config.toml
d_mlp = 320
parallel_block = false
weight_decay = 0.14
lr_head = 0.00492
final_lr_fraction = 0.0
batch_tokens = 16384
Each number is 128 + 24 x the weight over its row's rms, rounded and kept within 0 to 255. Layers, rows and columns count from 0. Numbers have three digits each. The size before them is the row's rms in percent of the matrix's.

# gate: layer 5 MLP gate, 320x128, rms 0.067, rows 44-78, columns 0-127
# up: layer 5 MLP up, 320x128, rms 0.0606, rows 44-78, columns 0-127
# down: layer 5 MLP down (transposed), 320x128, rms 0.0605, rows 44-78, columns 0-127
gate44 094:136155152126171171111126125118113083091127149117115158131150125151140168111109083137150130152114131136084144138139097181174133101127139154104164134119106103122110137126123129145130175140143074114115147122163134122123131147141121141093132126139092142076129123095153133139153119175181133125154169136160128106138110161108099141113185160129153082155083120116129150113101137157106129101124
up44 093:124133120140155113152125158127112129134128141138110155131155127114132143123158126152171190115099119108164133115148083094139098139146128133146122114131115153082144089150140145132163170139161103155130169118095104174107114112140076114148155137086097123120113136108143130153109153102144091125136136090121164141146200115076130072131151100127108138124129131135132140158130099109116081133086
down44 097:159132147143092089130189126136136130113144093137179133121132144147125109141141138123116114126110116100123127125161142076127151150109110107086129109112121113144193154102140090199171133136125159097152148136091116131100140149114139136121119148132125113136147174121144160124149116119108115103126178127158199157152135126104126115127166151119114138099122170171140121151158138152160111097128
gate45 095:135094153089127121127121137175144172146112124113089157131112157101115172139154192129139139145099102156130125093107161118108112131090096113112118104100120139101113152134121157099094155173118117120191114124073150168118069160126117116112164148162150115130113160122109104148139131082142094136112139123132098100110135126123121096088110115147118103128135138104157122137157133122141119170119
up45 102:185168095166120145122146096117086131121135168150098090090129137147118108101118147091114170163132118112132163125144161114111128131118151146142126148155140136114164141151152141115119104119122119151148175149125161063091110130099130152150148124074115123084125130108163109145134138187106115115120115157113151118109078111123113120117109163103111098119110161126093109117131103167134119112098
down45 100:099097127092113100150093154137111096120153167137103147173111112141162156129148149150110175127123086131110117184182135133120184136118150160070135133116149135104132149108096085138121145130151082119143113106145097154119153157160132122106116114148120121113108102125119099129129084121124145156121135165168122128154156100150102119129172142129131092110131139159149101131120129081121142085123
gate46 089:144105123117131094102116099101089136149160115124113145188123098113103104136141118094150156118125097085128175126102131149095109138155149169125156143120135115111090117100078105134115163165119098139186127108101155135158145155133147142158162147122149107130142124143150138126102137170111107114105129094159071125096158166118121096117154129118135117086133125098122138115129180095118116125093
up46 096:108119090132175111101138143166114105173124134166118130129161141113142118119165176112104138140135080084098126105116146120130121125126132128139075123147112163126079134134115175149114127178152101162117162116111109115143116151137142190165156098165100114153143147131117157131143121140128086153118139119137116103114112166138105109121095152144076120114132135118154093102125162106156121177128
down46 098:133087145163149141147101111128113116116126127114053113120136172129160172101160139165116108142139062174143135121151130102126151127135123115178131126137135135111150090124125122182140103158138146140119101146146088095183139131108162104117136126140080134137110124140159163134146098070094156113129140128140105124163129104162123103168131171098119118106127132142125102109123116130129123145160
gate47 095:160128136144119165122164135170093122118116096156127108134130124109115153115109128150097160107106078167113126156116148099157118106121140142083106110137112149097132128143073151134078139159107126116125193099158152130137148174102090121118121140099154109115124158118102142090114086108135121145177169139155135141130102173167137097124157128130074105173117121139143140133133136143141131147122
up47 099:127119122083122115123114143157130101149117104151117083161150106079125120123133157119144174102128089145135137121152082162125095114148126148104123180161129122096145111130071124114171120108143129144154117134142083097181158138139127143128119096085127117123125122111138159150129109156109102096145168166160153121134200155088123125121152118141144130109120158121136163112122078145136131103140
down47 098:137129136118141110149142104132139117199104153147116099107129074160167163137123139111142097169149123124151152161115107119103147155181172149116138092158127133134103160098143139160110165148126138122156132137087133121142161153147146088095133100120098090150168125142141125118140180130139130128132123087117158145141122142106113153129098115153101123131168113133171083145146107123089164157114
gate48 112:109126095152132123104108110130124112118163169091124150154149146154070138093140156101115149137167099096116151165129122092118117144152137130132079109146101141106093125175114078104115135132111135158135127129123120129132099113076123122123166150153162117104103124110109151128099124139099096141106088100120160096171102138185118112104158142110115128102165090087106116154139111149131124160154
up48 117:148112130148145136131142110105121100154175115110168099126130114110099115074121147151106130134137126100129088117126120096138152103098137119105111107123087154086122095148141110072106136135109137114147055173098127104083129162112129079106129097176113132115134120141176145127119126140090171149126152112112085132138163097150152123150145112098124139129136088110110135128117162136077127141121
down48 111:123098133161115126125126159162135152147102100144112127083119070167173128146133162120173121127111118079173149108119106126128105143097116120124160103119132115128111114158111144112102130119133130116147109142134143185097144127164141136152174120126090107096172137121173136128169151165141085099096141118171177140162133147133145124158104146125156142135109121134144106158083137149107158156124
gate49 104:154120129115126138134100087169146131140163116125161115134122126125142148106106120128198175132155108140107137143132111141128118093154108147126139131087117138131165150162162110119121157102177093124070113153142110109138124093108104119137154140145146153101156171130114140117081133155145111139137142111139184142121118159160112111140133142177185167110117113090156095131129138137145095123078
up49 101:106156096118129137149109111114138099125087111179118124104157128102107136145122159124147156124098107074123137087125112121087113151135101125133134134112127138123128120158096149102131108127104113164070154129161143145074145138134117135180079138093148129150144138141141152138137151103104111146082136104087131127068167173110106185125130122126165111078097126121111124106137114157126149124130
down49 100:107150148100123153123126126131170151147140120122161127168172150153136152113115088121120132147100159120132139155172108127160063149184070099137108136107111128167135084118158145136167135127126092138116149143144116164105114145117118122145130123142145179162122119140099110138104146135130118136116091161100070142094135143101120145107189107138137114082176148105135121125128108139112135131122
gate50 099:161141110118134166150102107088167146150200128141137116106096131162158130138125128134114173139070163144149107116151136126124150124146118103151143118121095120096119161153092123156112075098103123114095164114137137173120136140125106155139114129122139134105160127122135171126119120144109138145147149095113076143092130160154139117081168098116172104103141128142111098120124103137081144158146
up50 102:151106148121133107109117124126094095149133166131166166142120122122154142156099098156128116111125107117163137092164155135125105140159135124106111141119109143103111110122132134108145137098178140168137135194128115164077103122144135120136158147066087111123120090141142111151145157096116136112133145146087118139115097126103112135096152176137112103102114189163158164150123104111170158122123
down50 101:149150118133124138130162152158105167155110146141116135095129111105114172088135100146150136134096172148061168102094156132093083123102117124152135164151125192120122137141115102102123120141112096118146109137117124132127099124125125132123145194131126144142088125115159111115163128138106169144120163108095158144156139112146095171128132121113118141165156094184140168145134108117109139149132
gate51 099:117096100149100167151157144146169155128138126101147062152131164171144130108151107097104130165128123119142120113136117137145141108083136162139140111145120150119133199142142082141136161125139119107133156110141112171121131148136095098124102086112150127089117114138107127134101168138159138140117121183156123173135089102141123131128082124132129066105117110136111138119142111139135178146147
up51 101:137107112169144140145164098109141175113154165136143144105099088122162121148122110114110104137131151114128133123137174150136106160079117108150164118097163132118132149111121126164153136105113111158133161114108105112123195127111147143134138145128180135179162134151168115121142096100132183099144141146167104140130148148100119161128109078113113089107173112152127133113127114138153116100154
down51 101:101098140157145113121114117123112101100123161093111123202148125104136137158126142110109123113099142143132143157156148143096092095095130125122117125087076102104111142159142121151171105157142127072097095141175122111129138183123131147146138151110120124139142073145135125144106098113160091137134089090119101107125129145153142158145106117134100106088127125119119122119129137138120155059106
gate52 103:121080092131105142086111124121164109144173132122169207137146148163146140147132106171059121148112087150125119113089164123102127190149164124117143115134121098166109132136157115149146168155155110125150145111135141124140123124097123155118130148138140141089105113135101125115110147120136132132109156140117115122114138131107108136167131148118151073125131090122093112105099126175155107128132
up52 094:142169112130117110151135152117117171073111103119139085120098090116101151116145126103197101116109179114099115130181091106109139062140128159092125154126104190087142138114079132097140112101126104139115097130122136157126129140155118132107119126095130148132143124125159123132136120109124113144166117143120105133138124141128127110062161136143113176133153137132152145144129124119085128127151
down52 099:137130096140120129109140120104121131127127118114140134130118121126118106117101103117112096151124103138140113103118153068136111163194135183110143143147151111092070161099113118146144193117144083106145139100150103177143149120164096126129114120118125114152152123130099113094130145122159107141138145156163101130131151136088118063127152170098165113170132119149117111155094123152097134142148
gate53 107:156138117131102115120117123161134117154152127111143104147129140130122150093191163124146150132114141083144135127105109120068133103135137087133111137137121099097118132115118143130124133159117117136103157145103109142108107101165125149115137135166181143165117113130141087105099162171138118080146129096122138132169148090087086119096164160087078130099163135177098143102098129124129097133127
up53 107:095147165157130116110124093080102127115104089130075127094118152124125135117147134127153138116139126167151125043119131116149113113123104137103127113128106121081115144123115145091139140149132126114149134137139150138097153143135132151095096103124141115107134121126136101134100106136098066145123187111125125117094102118126143120088162104124073084162146123120086100141135097113082164123094
down53 108:169095156134118128117104151161099130130108138138124164121145127090123191123179117081123115130128090128133154133131148127083138133103178051138106143109145120127165124119092139112107158162095095113123130103158143138118162138129157140120131122110122148129136106109117108146180160128141110117120103154078136146123126123114137157110095148076141145136096133158167114143097145141083171130127
gate54 092:136130139140145140121149130136104133116164147127117080159101099164115137117138113109129162097094098127148110109117104152133114092074187132105183140126143085157145120114134175162120148131124130121162151109139104104144113172138115096131113126136146134149172111100105095116153128180177094128141150145123110104138141125167126120149118085145170104127091089119086103101144134126150120111091
up54 096:121159148106122112140108147115121121167117125086109135123162178125147147151127112148122187150161131105143125140137078132148121165144118137158081127141164149140141149136129104136132192141080109138123097134147136118133145120110140112101165135142130121102130086154151117144097125124144141120143175104074115176158137146124127130126071141152111116123134127135186132128082144086080098163133
down54 099:111160106163116147136151120117144123128128094145137113176093100131108115127094130124136093113158133112112119128099121120100153089161148137142150148147096120129203118118116145134155101116148136137141116125086166177141103116109119162102133144102166153103102143136140115157124117110101087079160161168155148142130098107190110095129155112170127126150116095135096131159170144126144147098142
gate55 094:186157076081114154133085171124165086154120144117173117114113126134135127114083123115115113122145128113094131178100126110095135132145111079171147124139138131126096128096103114154136116118138150146122139136113128114141104096142105145155131120101093138101154086143174126123172147134148138155169119099148138146122119138114089116118118159130126143119101160111114207099121116116162133144145
up55 098:137123136119142140088163173128114124105132094120178122089111100085134129090129121136110110113122165150122109112147112112136140078155169080164129142085140088143132134119120094177132078125158128109140133114135157156134102157131147131137122126141129169085147149169123108136113150136144131129149122134159143065123107107106159145105094151114100141158134139106115137173185123168116145106125
down55 092:133137093128127117152104127145158100123146094116121125140131133144155163143094100143150161151146174098157153045134138072150134191133130148132132143130139108159111118173086130150136153078158125108140152143126163141142143083154139163124129133164133102147149137097134170096107128167143125118096137140133134129124112110110139097169123160153139144113156159112103097121104121103126125167112
gate56 104:126132129090110150102113107144153159102125059131117140113102084152124137111158114157108102092099140189089128099116159083144126071141143134092148136115118089120122131135131105129078136138119137139159104108151124083129152104138101121096106090122161095118131121128102119112108104123139112117154094150159114080092135121156157101114148102153129150169125107151115133143113151164126121097102
up56 106:131129159070082111120130150130135109132102105129121103139115105106132125127136155125178085122144160143116154144145117130118108120138114093091161168124137135165108124140099091143091167137145145150128073099152097111145134109149104114120131084135125106109148165097166116102125157102154105087130139115165152113156153131118095074164155161127132151156127119126138169136148140125058124151121
down56 104:101123168174147133102157166117101143148101159137127076126106087130159177130114119129137133148086132102074093171159094135159128105120181165146148149175152127120104139125097146110122106100059112124144080137149119120141107154144115125101130113101092144124109112161156112140123112127137121141175144112117139132147137102137121112144132131122154137138126144102125109110114085173125123152105
gate57 094:156136146127166140130114112084128141093113140124160112109172143124177098119124171147129134170081136086141120146153138149133137118109080114089116149156157141144132110138098117122107121125094079080169156073102135105108117129133119119101133136110153156122115099151113105120113124151162105153142184132121055118103130126097118109140144167132138114102135081156110138118107103147124124141140
up57 102:135111141122133146112145111099115100142128105093153153132168146138087117184154076096172154073119160120106149161138137107117108161121131104138149134097092091107146143145151097098155133118142160124128108161120144112139155093130154117118111152097142142125092143157130117111150077092131142125099128155131140109172105142136142125181113105115118095150120192128108117087089124126122158137142
down57 101:138147141120142142120104109100151149088159147124167129127161134128097092128147139140130161129094112103096118123129142093168111136157132098056110124123105115110139098122141123132113138146168092128106122119111127162109154158133102128145111141100106120119119103131123128119148134085097097169175171119121133081109108119076153110143111141159159083171140084164156163115129122183148120125112
gate58 106:111124123115093140105111124143125150129194133100116138113106134149102141113132111112109117129106069128160154133146122115093132115167167100163148111143095146157089109173117135137177144116113132141119170143150142113130165108128127132162126170178100126140106164094177162084103136146134083153121097117144151131111127112177095119141145124107142116096141093145111133102146167156165137135133
up58 097:167108123124172145128113122091109154121136098178116187121144153128137126124114113153120172098102170117156112115131169104125130100123112143141147106124099139111124152137148134154110142132115109115138131091144107120131116137120141113110156125130160149149151098118113123164072125168130122167113113154124085110103168184134134138148143090150156132084069117112135134128135140139056144096171
down58 099:092099141121158166104139135128133126098147134137129155130123145150148214152141106145116138142182136131183133108144159134099120115147143100122121129163114106136095139148134116158166144099144131152104177126131104132129127114135151132116112173164122088112151144098122143094108166116184084140158125150156124159167126150147126130144177096099139080119122102122115146105135116160127097153129
gate59 097:109122149137106114122153115145134114098174129121147115145087101184170148124119134166128086149136154198090152122100098109112121100119087137157169114115138093184123119143139110134092131203134161135120074120127112121125164128089144120096134091086131139105110119154135150136145122085123136147131103146136143140143104150127136129174120151146135121147150088130090129126143148120138121125131
up59 099:132161100129149106111087158108102119127116130103145160143141156135093117179115092122120138157166129102151160113135101136131115158084145136163129129126118165109111147118127125130195124147168141163154134099161120168146123104167113140137089161174147124136151149102097144093150135165125098132147113124127168122121075130107157132143105120157083101149115113130137122112128158127100183097131
down59 098:151125133149158150168140211166173082151127128125114110097139105143101169163151085130130122102126121138117141117126089154085122137114121098154117163137139123137181158113137127117143160122137109106116101093116106144123136108146124132097155067125136124116122134116138125123117127097163122139123169135118111132125146149094120130159084128119154116117142113083109149106094156124093200126156
gate60 093:183121133057124162141133138124162087103087126083131126148065121135126120133095135135097085143123139116132146124152109077122132146135152105080151128137139149154097145103145131124112108183107116137166091155111104132131136171117133145083112130129156142128144140115147162130141133120099172095156145142139114130141116116137131114123115155118126082160084144144165173133099140140152144152111
up60 092:151118131129132104090106171193084127152166153121138113109170106145132120141161092107143138151164097150175109083117130113120099096171139151169150100159128129120132130146164125153126148173132123147161142090141136132151080118140119151143150122123130110093171090112134117144108164105149096179148114106115112162114159128120145101155091116137141163132145100153118136132129141103096125128123
down60 094:134079127122071128125125152104125111158119084151157121153104107080102133120128121135093139128085161137118111116101122122083145153118152158114171157140133107155143159130108122120124141147090138106164105143141086124102084107119137177135084137156121182122129124118146137142130102109118168088159121134160138098129166129115093150119104120147165106137127163114122142119078121144134151179097
gate61 104:154073123131131159143112136143102103095144130157149103149126147098113142102169113120157181140136110120135132133140150162087141125136132127115118129134120127145110157140133146143148131104157112119111160131118129138153106091123161140148135194129150118099096113102126145128078116165098117133102146092125121152162156144115095134116167151078169106113081118095130138073155125125072084152157
up61 102:116101124163144130115118133148143083123151137118164116160130119153159128142188174198116133122080149154147098098136131148126143110081130128117146116058128130138143110121154164136108103142153139123117101120090119120147138112123126144104157163148166131097087118115145105103104105156120166173179159126137138167156120120115137118138108127119126115108143144132152178095128149134090135099153
down61 102:151144109137125118145128171125109094122135108138133124113123145101089140092156183123078192138131124106138180147123154146116081126153103130110111166113153132130123137116090144129136118098142149138125152122091134153125128143139088114150109120112103106091095125145146101090139194118120169114090166090139157111139124115142106148127164157126138116116081108136116107106114068106108121153098
gate62 103:141129101138115165121140114123114100110125160138154133107130141108102112061163137143118113118171093144120175138098111100113126108180109113130121122099156085174113112105108135149137124092128167128152133061121124111153151110104122161136111143132155089136098103118127152108139136112148124096127119112140116109097084117117136158148113137094151094161111170093145100171120126126130133059113
up62 104:128078093146132177142122107129121152126150120106162153150146127109146130121106153116161122114134113122126110092128189115112172128137095158082141128135124130137113170120188079128112097141084108076099134120159131109126154123141166122078112138170152141114109165113149145118098128162132161100124152157150106165142108154113137122153135128137150113134079159123121144136136091138106120137079
down62 100:089115156134102155131174131145122140137093112121148131121158106148107150095120152133072136136135152127095086130152122114141113135139120133133143081156154119191120106123086130111134161135143078138103143126081124135113141138150156126150090123135109140113127099191087109093121164112143118154109114102120120093122119103142134156105060176125082153132151110152125115126161119114084139118128
gate63 103:155101159105151177141150091138136152100145144097161122139111142151160135121168102111114143141095119104164159142119145102156116140070122158158147130097087115130153106144117158140183101123143082098158149109089088123115164135129132134139141131156127135125127150119131128128176161138157149110122131148110068137133139150133129098145132123166090126117130130100135196172116158107133111110133
up63 099:102155168157122121169136104088155122129155103122139090114111090130113112135117137127118082129117143125091114140137146069117127095102124151186130146112128127138103097097104165109133146073171163101140145162161126147187120113121155130139128133088096127116166079146134129157149115106162095126140152133121119109094140092145142127155113094146184150145122133156113136145112135115133132093118
down63 104:144162114130126118116107087086144147148103139134086131142100096143070046142130141067161119126145121127141180104133117156086109104134126131101121106117107117114142114103128155086150158120125127151126136116142115159142120135092143137123132110138087108126137122136075143079139135154135136182133141100115173121103128140148110118125106113077128143100135115139109194104146119141120126141152
gate64 091:123170163143125133145089110095108094131112117144106163071119122100152120129079145154131111098085153072137119103126118119136103108130096129121113096109111131074110129162119146143134119134178123131105089172135143145154088137127091141120098147129100104118183086122092130135118154107136136123145141097134137110097142143070158108069128103143102137092136141118116128152122155129112120105137
up64 103:130122102109124120143123149148100116154087092096109108139149124129137121093102167133116123117121125108137100081089107129110103085116113158093121173155110147118148118116127127122139114180154161152146152112087096105118104083152163106109134091132138155147085119124161153166086102146161111149155156180132141115079137131133114117110129121157159148123102150122122173095114115129156088134096
down64 103:159147104122118147129140119113139135105131153112105078139133118157088127142095100134135141145132101130145134125150148139084125124142151140149076105137151096105159122140127149089132092175078137134125120150106134117150148088118086099151139144114170085113128110101101115130098112126131107141133135183089134117140106122098125127139150050129070139131124174099083105138154147176140119152138
gate65 106:142160119115155137110109097113142088152115158148152164137099179137135105125115103128119131160117153121135153152135108130070119175117115134146133118107123175163083113117129128097152127147130105141148177166148107171135145115164125174122142152127089114114144141096115163159142107075124124146097113113118120135138155094101116144104153127110164112099165086140097119154126141088175132149150
up65 104:114110147138082101140130106136134122143146135127143124093078090130120127176099166159107142116065138109153129091091117151145124144134114093137081145107082149111131116120091129117108113132119077100146090119139141133130131136136127136116144099179149125132138170142110090086130126106123160117145105107120117139121141143090113123077166115135107148145130119094140086152122150082159185148101
down65 105:145100104106148151149119096172117136116130110158166147146093123124109149092162167140141142135132158104165121087140118115135087159131066145194149142138134147156086103163145150129132111145139096159161144142141072113079105110145173147114103135125132146111120166119139139135144143079109107162104128132151131120168130099105100146144103169114146104124105121129110122127104104111124113151145
gate66 088:161098144143092175162146120124091074084159131139141121145132145169113152145125127132129118113125122117136113120128163085152112115142155181152120192149131132164146170098172119110126138157159137084093156122115121128135142124112131161142098157107138137099134122115160187164161117113176119125135152136127121115165107137123129134119167142097119097140101104129140133091118108165113142086130
up66 085:171125113126156146152142149148114139065087132127117125120116177082130153126143146137147154126090107130119113121180117110153126085098120120113132133088117077117136129060123141099107139153137156116129151140149125096110155159142102147127171175140124116128154103122114122110157127138138168138163117110131106110149112129109106128098136149081148107098090136114149148101130150146183172162136
down66 089:143119153139144139142136130106127148125112071097133138136101099156150048137147118132140146102085114118159123163148127149151131155165114129087086095094130164097137097141112131208117117128078131107125116128131116121151137119077123145152138118135130140086140150113145139137139150157163133164149125097112137147172114146132150115141157109119134117121145132136161125074084144147111127101166
gate67 098:138144118154098093111138119135165108148123090092132110101127152124172131159142140181100117148079156114131146060140120066099118098116109131149110141117107117119132106136112125112124131139105119134129111117086163142104105158136132141090146076098141148133115115166168113115099133095132098109115161163094073094129130111088128114125096142138124112106084135148111148132097088132101115116127
up67 106:112090131157114135146113116092119135084114141126135159110120161125124122135111087122157132113102113085108169148172160112096144098168109116125121140147154155114156136135118088127154096101116138105119146144127192162106123117096111155137089141074115119117086143145162168130150121151076089113127150140090086126124123161147109117148124114086117084092100139131091111132114145116099117126105
down67 104:148098154172163151138103123132129141132111141152122129147119136126102114136096127115093139135117080138123156145119166093159138142117144146098098112155113110106103132149130126171113122119106151160117181106134112113113123118103132077145129145099126077136115207102130133139121110131120111179150149146141158154124164165103159125175138167137150166121082126097165110100108098135131117109086
gate68 088:155123158097121097133131112129126156135130119121120150116103174194149119121173089130124133153091127159156129125125079098116111119136120175109148143107115092157141118157106110087147082154145113117126145123132092144129156123136097142119156157098103106104120110137130140119159162151138145117128099133154155151125164130130165126186136184161100140124072143149154160147132155121157099169123
up68 093:157138160127154147104149102118117069102114133129174169151154126141127117101133108140101119135146087111108110092135109126120170135130119095144155181128124127143119172116128128135128078160118156138136116150144111108134099140144164138149168166119148123127133163155115126155081147135147175104131127120123101137172142089164142147169090142098103120123090111180163129145142132149128167165108
down68 094:117100141090144157122152127183118153146162111113122103143106086171147152084075125164148125098124115148146134156120125125088105111127127169132105110164136101137107085087160136153094174093114131134127115104119142179126083142116147099078127122133157130128139121091099138128135086164143170084098103134101117108153110134131136121156161143128136123117099143125114103125144100156145138140104
gate69 106:130140089124134143125131120114151164170120136126161123084111106136098176131103130120148128120114150144095152089116100143128139085156140119154167133132082133162146092121127114144116118067143145134099129142149139121166154108096132117084121150116128116104132104119103156130098128148150079103183094146142084136084142169109128146118127091148127165092151109126129154145129122162105168079118
up69 098:142146055137092169132134150107131117156090152115168115153118152116122140134150136116165115123143061132107132184121126142108113071174113095093104131176127146135102083114133106145114188109151169148088130155122139136117130116097139093134150142157124108127129141140150119118141152150140082162179089114125118148139108154153114146151135108124153147114124124145123140124119160136127112129121
down69 100:111149091170152173164150165103139102145158149119135106130104109132124138182143110114107080122156134157120091128131136119120136111109136135138144138152195162124136083126127117124156145119091130075105163110139117168142161107144162123108111126104126118124146073159141116150158112113112139128133121122102157118198104108127143164139107136075154135130147146126087115117135107140138089118105
gate70 096:124122114127110131096156112128090098163153100097138118143124124168109073104142158116125135125108115176140151136157107106098161127116159131121133126113162177137115145132150089096165105128097150129123108166152173146086086127139126140138182149145157107132097171107093087136101139147119158089150119099112122130128101139144097101115162162153128162103135131121129144138134128096190134138121
up70 096:098143161084170073155165140089127158104148135129119150094120126103119102089093141116100136142157172170133119108126140082165103139112157114114141114093156107116154137131145153087164123157176103130165141111121128135127117088155132146076123118133108149120119101141116143142148102105120103114105140141109116071112172135096126084095132107140093125146156145107128115161118152132114121131111
down70 098:139104120140141157120105151125151070129124160081089099145154159134120170186149146125160150143111149158134108132116130159101118128130153135135110153142116152123097123083110107180109151105122133120089139141190108165147117122112128101115130153099163142114107143118153108129168131138147122134165087147103140132155106117139184155161125113139106091170141163137173110136133153139146099138145
gate71 095:102107112174127184115131149163104132116135120121132111145116117120124138180122129133133100156157127124079135154117145111120140140138110179121144143101135101141136169116133096146149143140124116131151115063091133111164149151135166165088107119157172131116076090127093129116105116104098123160115114137156112149164109133161124109104154127168139113125154153125107118165146149164153142073170
up71 084:136127170124144193104147166153102086117111175121115117144150143141141149145111075125193122137157129139138147142090135141154133158154104148141168163064119066164151130143151102119092129151123141124129119115134110096129130156137157126093146149165144112110123112152110159115133130131102176130122147144152136156152103124138130146147117145152145118126154138116107101131117150121148142096189
down71 086:127145138148143150149133153121100147143137104139083124133134093147154090082151143135143150139115142082112153068112107155114103066133095121129138162136129133113133109175136118128115141154154130105107141100136088118140121130116122143146089134121145117136136139133106119128124152119114091101136082056144155096153118123141162142120112107080068158133139095112107194087150117108147123126114
gate72 104:172117131131134148122121103121095171126129138128135108132120123115141130126127100108067128154087163097132153104183134123101131102160123122157128111093134154118144172129131121100166095150149080126127190113116128103050108113170126122090155134168116142131122168127091157153128131133145152109117139148085119127102129156107113156151149135170125128120102116148144165162122100117105156120146
up72 099:164150132123153127115084151100111139117112157080094134112120148129124100081187133133129152123170108101135119121125100101133157147137103094131093118145111123097130097151152122151150134120125133125117106117066124121073136078121110104111097147114132133099165108067132106115142154124104112161131146147117080114143117107155125101092091142169085090115128119138128141135155098103154106098121
down72 098:137118116117121133174171139083094098117143131100129096113136098081146180098096112158111072125130160122111102088155112113120140130113141099114142074107165089107168157148149094142139084163129127123135143115104162087138138138145141133125112106097139135123102114150141124135159105132137135129079103147088093127121109133116106148105134135116148164114118108123147172098156084100111132111154
gate73 099:148134111118096091157128088125082094171141132133152112166111101132115127109147129128087165144134113164164087117140165149120164173139112111137113135134119097143112130176061139076093135143132080116128123132130120149123133142152112099106152114120135111140148140110132117144079137127112164109142153114113167128096141134077127129123114133109133145090095178116110110168117117082096105144117
up73 105:151114176151174124114150119126118150090124141149146137124147139132180126135118182132156132147103137156113124098133120142159133106060113137140117131124120134123161107062150154134164146112144142106158105156143087117110114114121127120095141103106133087145125109143145139150151118118097121105089183135129084143121144159105145136116146097141099094137148171095123166112101085138098176115145
down73 105:122127145114108127147164103158144151153167105134130140132147111126089158141127151104103115121120150110149126098136124108123174124127162142106133158137146144106140136088133158140133148143129153110106145124161122149092121111149139168129124132149098205126130124175125105130088161163153099100123121132064118124138115101152175152156133162136108092140099154126163090151074187121142159119127
gate74 095:138136160081149143119124120126129125113172130128099109162155142082124165115164151124131147184136158104139108089159140117149092146139120133132135114138114174107145109113111113136116137143126105094156167070143133143174145133153112092126194137108129125082130126112141122110113063115137106131124176136160067113103143134143120137140128150136146138138133085142136117132099098119100110079111
up74 101:119132133121146135118148111118127110106141148135141099107132108195137097132113094126110114157125130117137149141137164152171121077128107119116182137098127097134130149127122150134131162117129164068142116115166101154147115132159151117118117145095160143134106146121088124135114155124169154101108096185144130113146105105158143149124140162174147153149096087090118166145120120081151183146102
down74 100:131123090152155074168123121146112128098161131101145115153096104141161093119090066103065148133138131095131121130098140149123140104158102107118155132085075115124067113090136177115121128171164143083141163143165111123126163118138150085142095137131166147126124123143100138119100142171113105134138121154140149130148144124119138109125123126138143108126116119108117136136136118131147150086097
gate75 094:180122135101137157119134120168193135081129109155139115164102134129153122108119120156131102157132164145099100094077111103100094109119115181136132129085120140152112161067146107103137085117141114146098152161087146090136130138123122116092146146123096133123118126117114175127124148108130200110119146136111144164114149126139097142147121116131150142163140117085114131119144139150124112129145
up75 095:126132105151122173115139164118087124132135125098154146160170130125145137142092170159125169151156144166072132150135137134117172106105129108206136097140105133153154107129159126142085095115146142135143145117151160120123125125089110156194138151110129107123167150138112166141113135143145164123137107122176142113143125152113124132125119145137167115092138114135127133111169178138159152158125
down75 092:097102135135123130107119138104120096157106078090127136130158118127129091115151127119153136145122140155133104103090128113137169140146098141125186103139112117071143110158123158170121124141095122158108142136115098165074203137091112202113131128133128109154143146130088130113108152100152103125146109162152105113107134135137122144167100127170084119151154119144141124109133129144113133144106
gate76 105:131106120121151137139101100107094158112132126138147144091151102118129123142139099102108116071120142107113089090157156123134143126120101104154131130105143135159152144147125100126113105159092069150110133117105165130108121102118074111151146122114159137112148108131134134156125141153103175102093097121116119096102106127055112137101160158131110141086116085129090136193130145127089152124133
up76 100:157116157146142131085152202142153087147112103133119160168130139106143118118100161145172148165090123130157116110168111120132141129151144162107116136149102102161097110118127131146178115152121161120132139105121122153124112157135139160085169133170090135147101150143138124093161143133153118125163168141085114139161125098118139162138109141130183146148123161137164117106131099104135113147133
down76 096:138103113127160166116107135106144159118105141146089160084139126137128191127094133111114116169116115131149121142127145116114140155103134100128108140094111169151122111140120090115121149139079133136117148136090098087132138100125104121083136177079156122134117161078129142117141134128132111108102098158084084142107128130110148116114126077149088126115134122083138134144095136095058133133128
gate77 100:131156131108094126105151086083167125106115119135197113135141091132107135125147173126108077157117131120124150103157140158145114130127125120115165111127127089125112141108128118147090176116116129102133102107127136114138153141101126129060118094114143123133157115162147089119152112121142115103158146162176093125116095121106141121136138123174067130144116100126152124179110148147153139114084
up77 102:169121144106129125115117122125160134118165124128135105137078115115109102147166095110131129101167150124144115155110102086154135126153079120108096136139112160117149146122139091064133139148162102134083096132090119150099112108126112094155125116103116081111144132124138112163101129125068136083113106095087170100100145143119116137143155131099117152139146188152104125130127112162106112141142
down77 098:174161154140156143116091152127114161121144120106156100091109151138160126112113101120140124062176141118115120130161122135149130093099159120089142123143105131114141152117148090141135183151133162158122131130101147120159106108143111143106109149138130133083097179108170156152140155133150105091148199162125133124147108132102136072140128120154107096122132145135109167128121130137136156151128
gate78 089:128124131137176175151115114169086150097165139167120144122134142166128128099114101125155153130116095134152181157133180127154113121146108153161138121162114105092149154120161127111119129123171090125143150074117147112073139141090125098135112149109141119113103118116120118138139113131123116143109111131183125088145115180083124105161149149138160084127147129111084125098111135146122153131125
up78 092:115109101103103124115112125101189140158119085130140130139069102138099136151119168135076115131139119180123108167102126119126127113152120155108134161123164107164133102126122137162151136130099148169114128166112130141158127141162122128137181141127114119153113131109181135158141102127103118114110100143126172173113111158174099091139124111121091145090097106166136131135168112151111112112153
down78 089:177150100108111149121127089082138127121120136112116083117171099081123134118171152154099093171132155155150144120143143109081159160151156160148131150105133130109118188147107154106101127121121163135093131141121168135168140114130119124119144114171125109161133106114109107147093132147152122105104119125096124114137145060148095143153147080108149088152109129146124148118111133129109131104146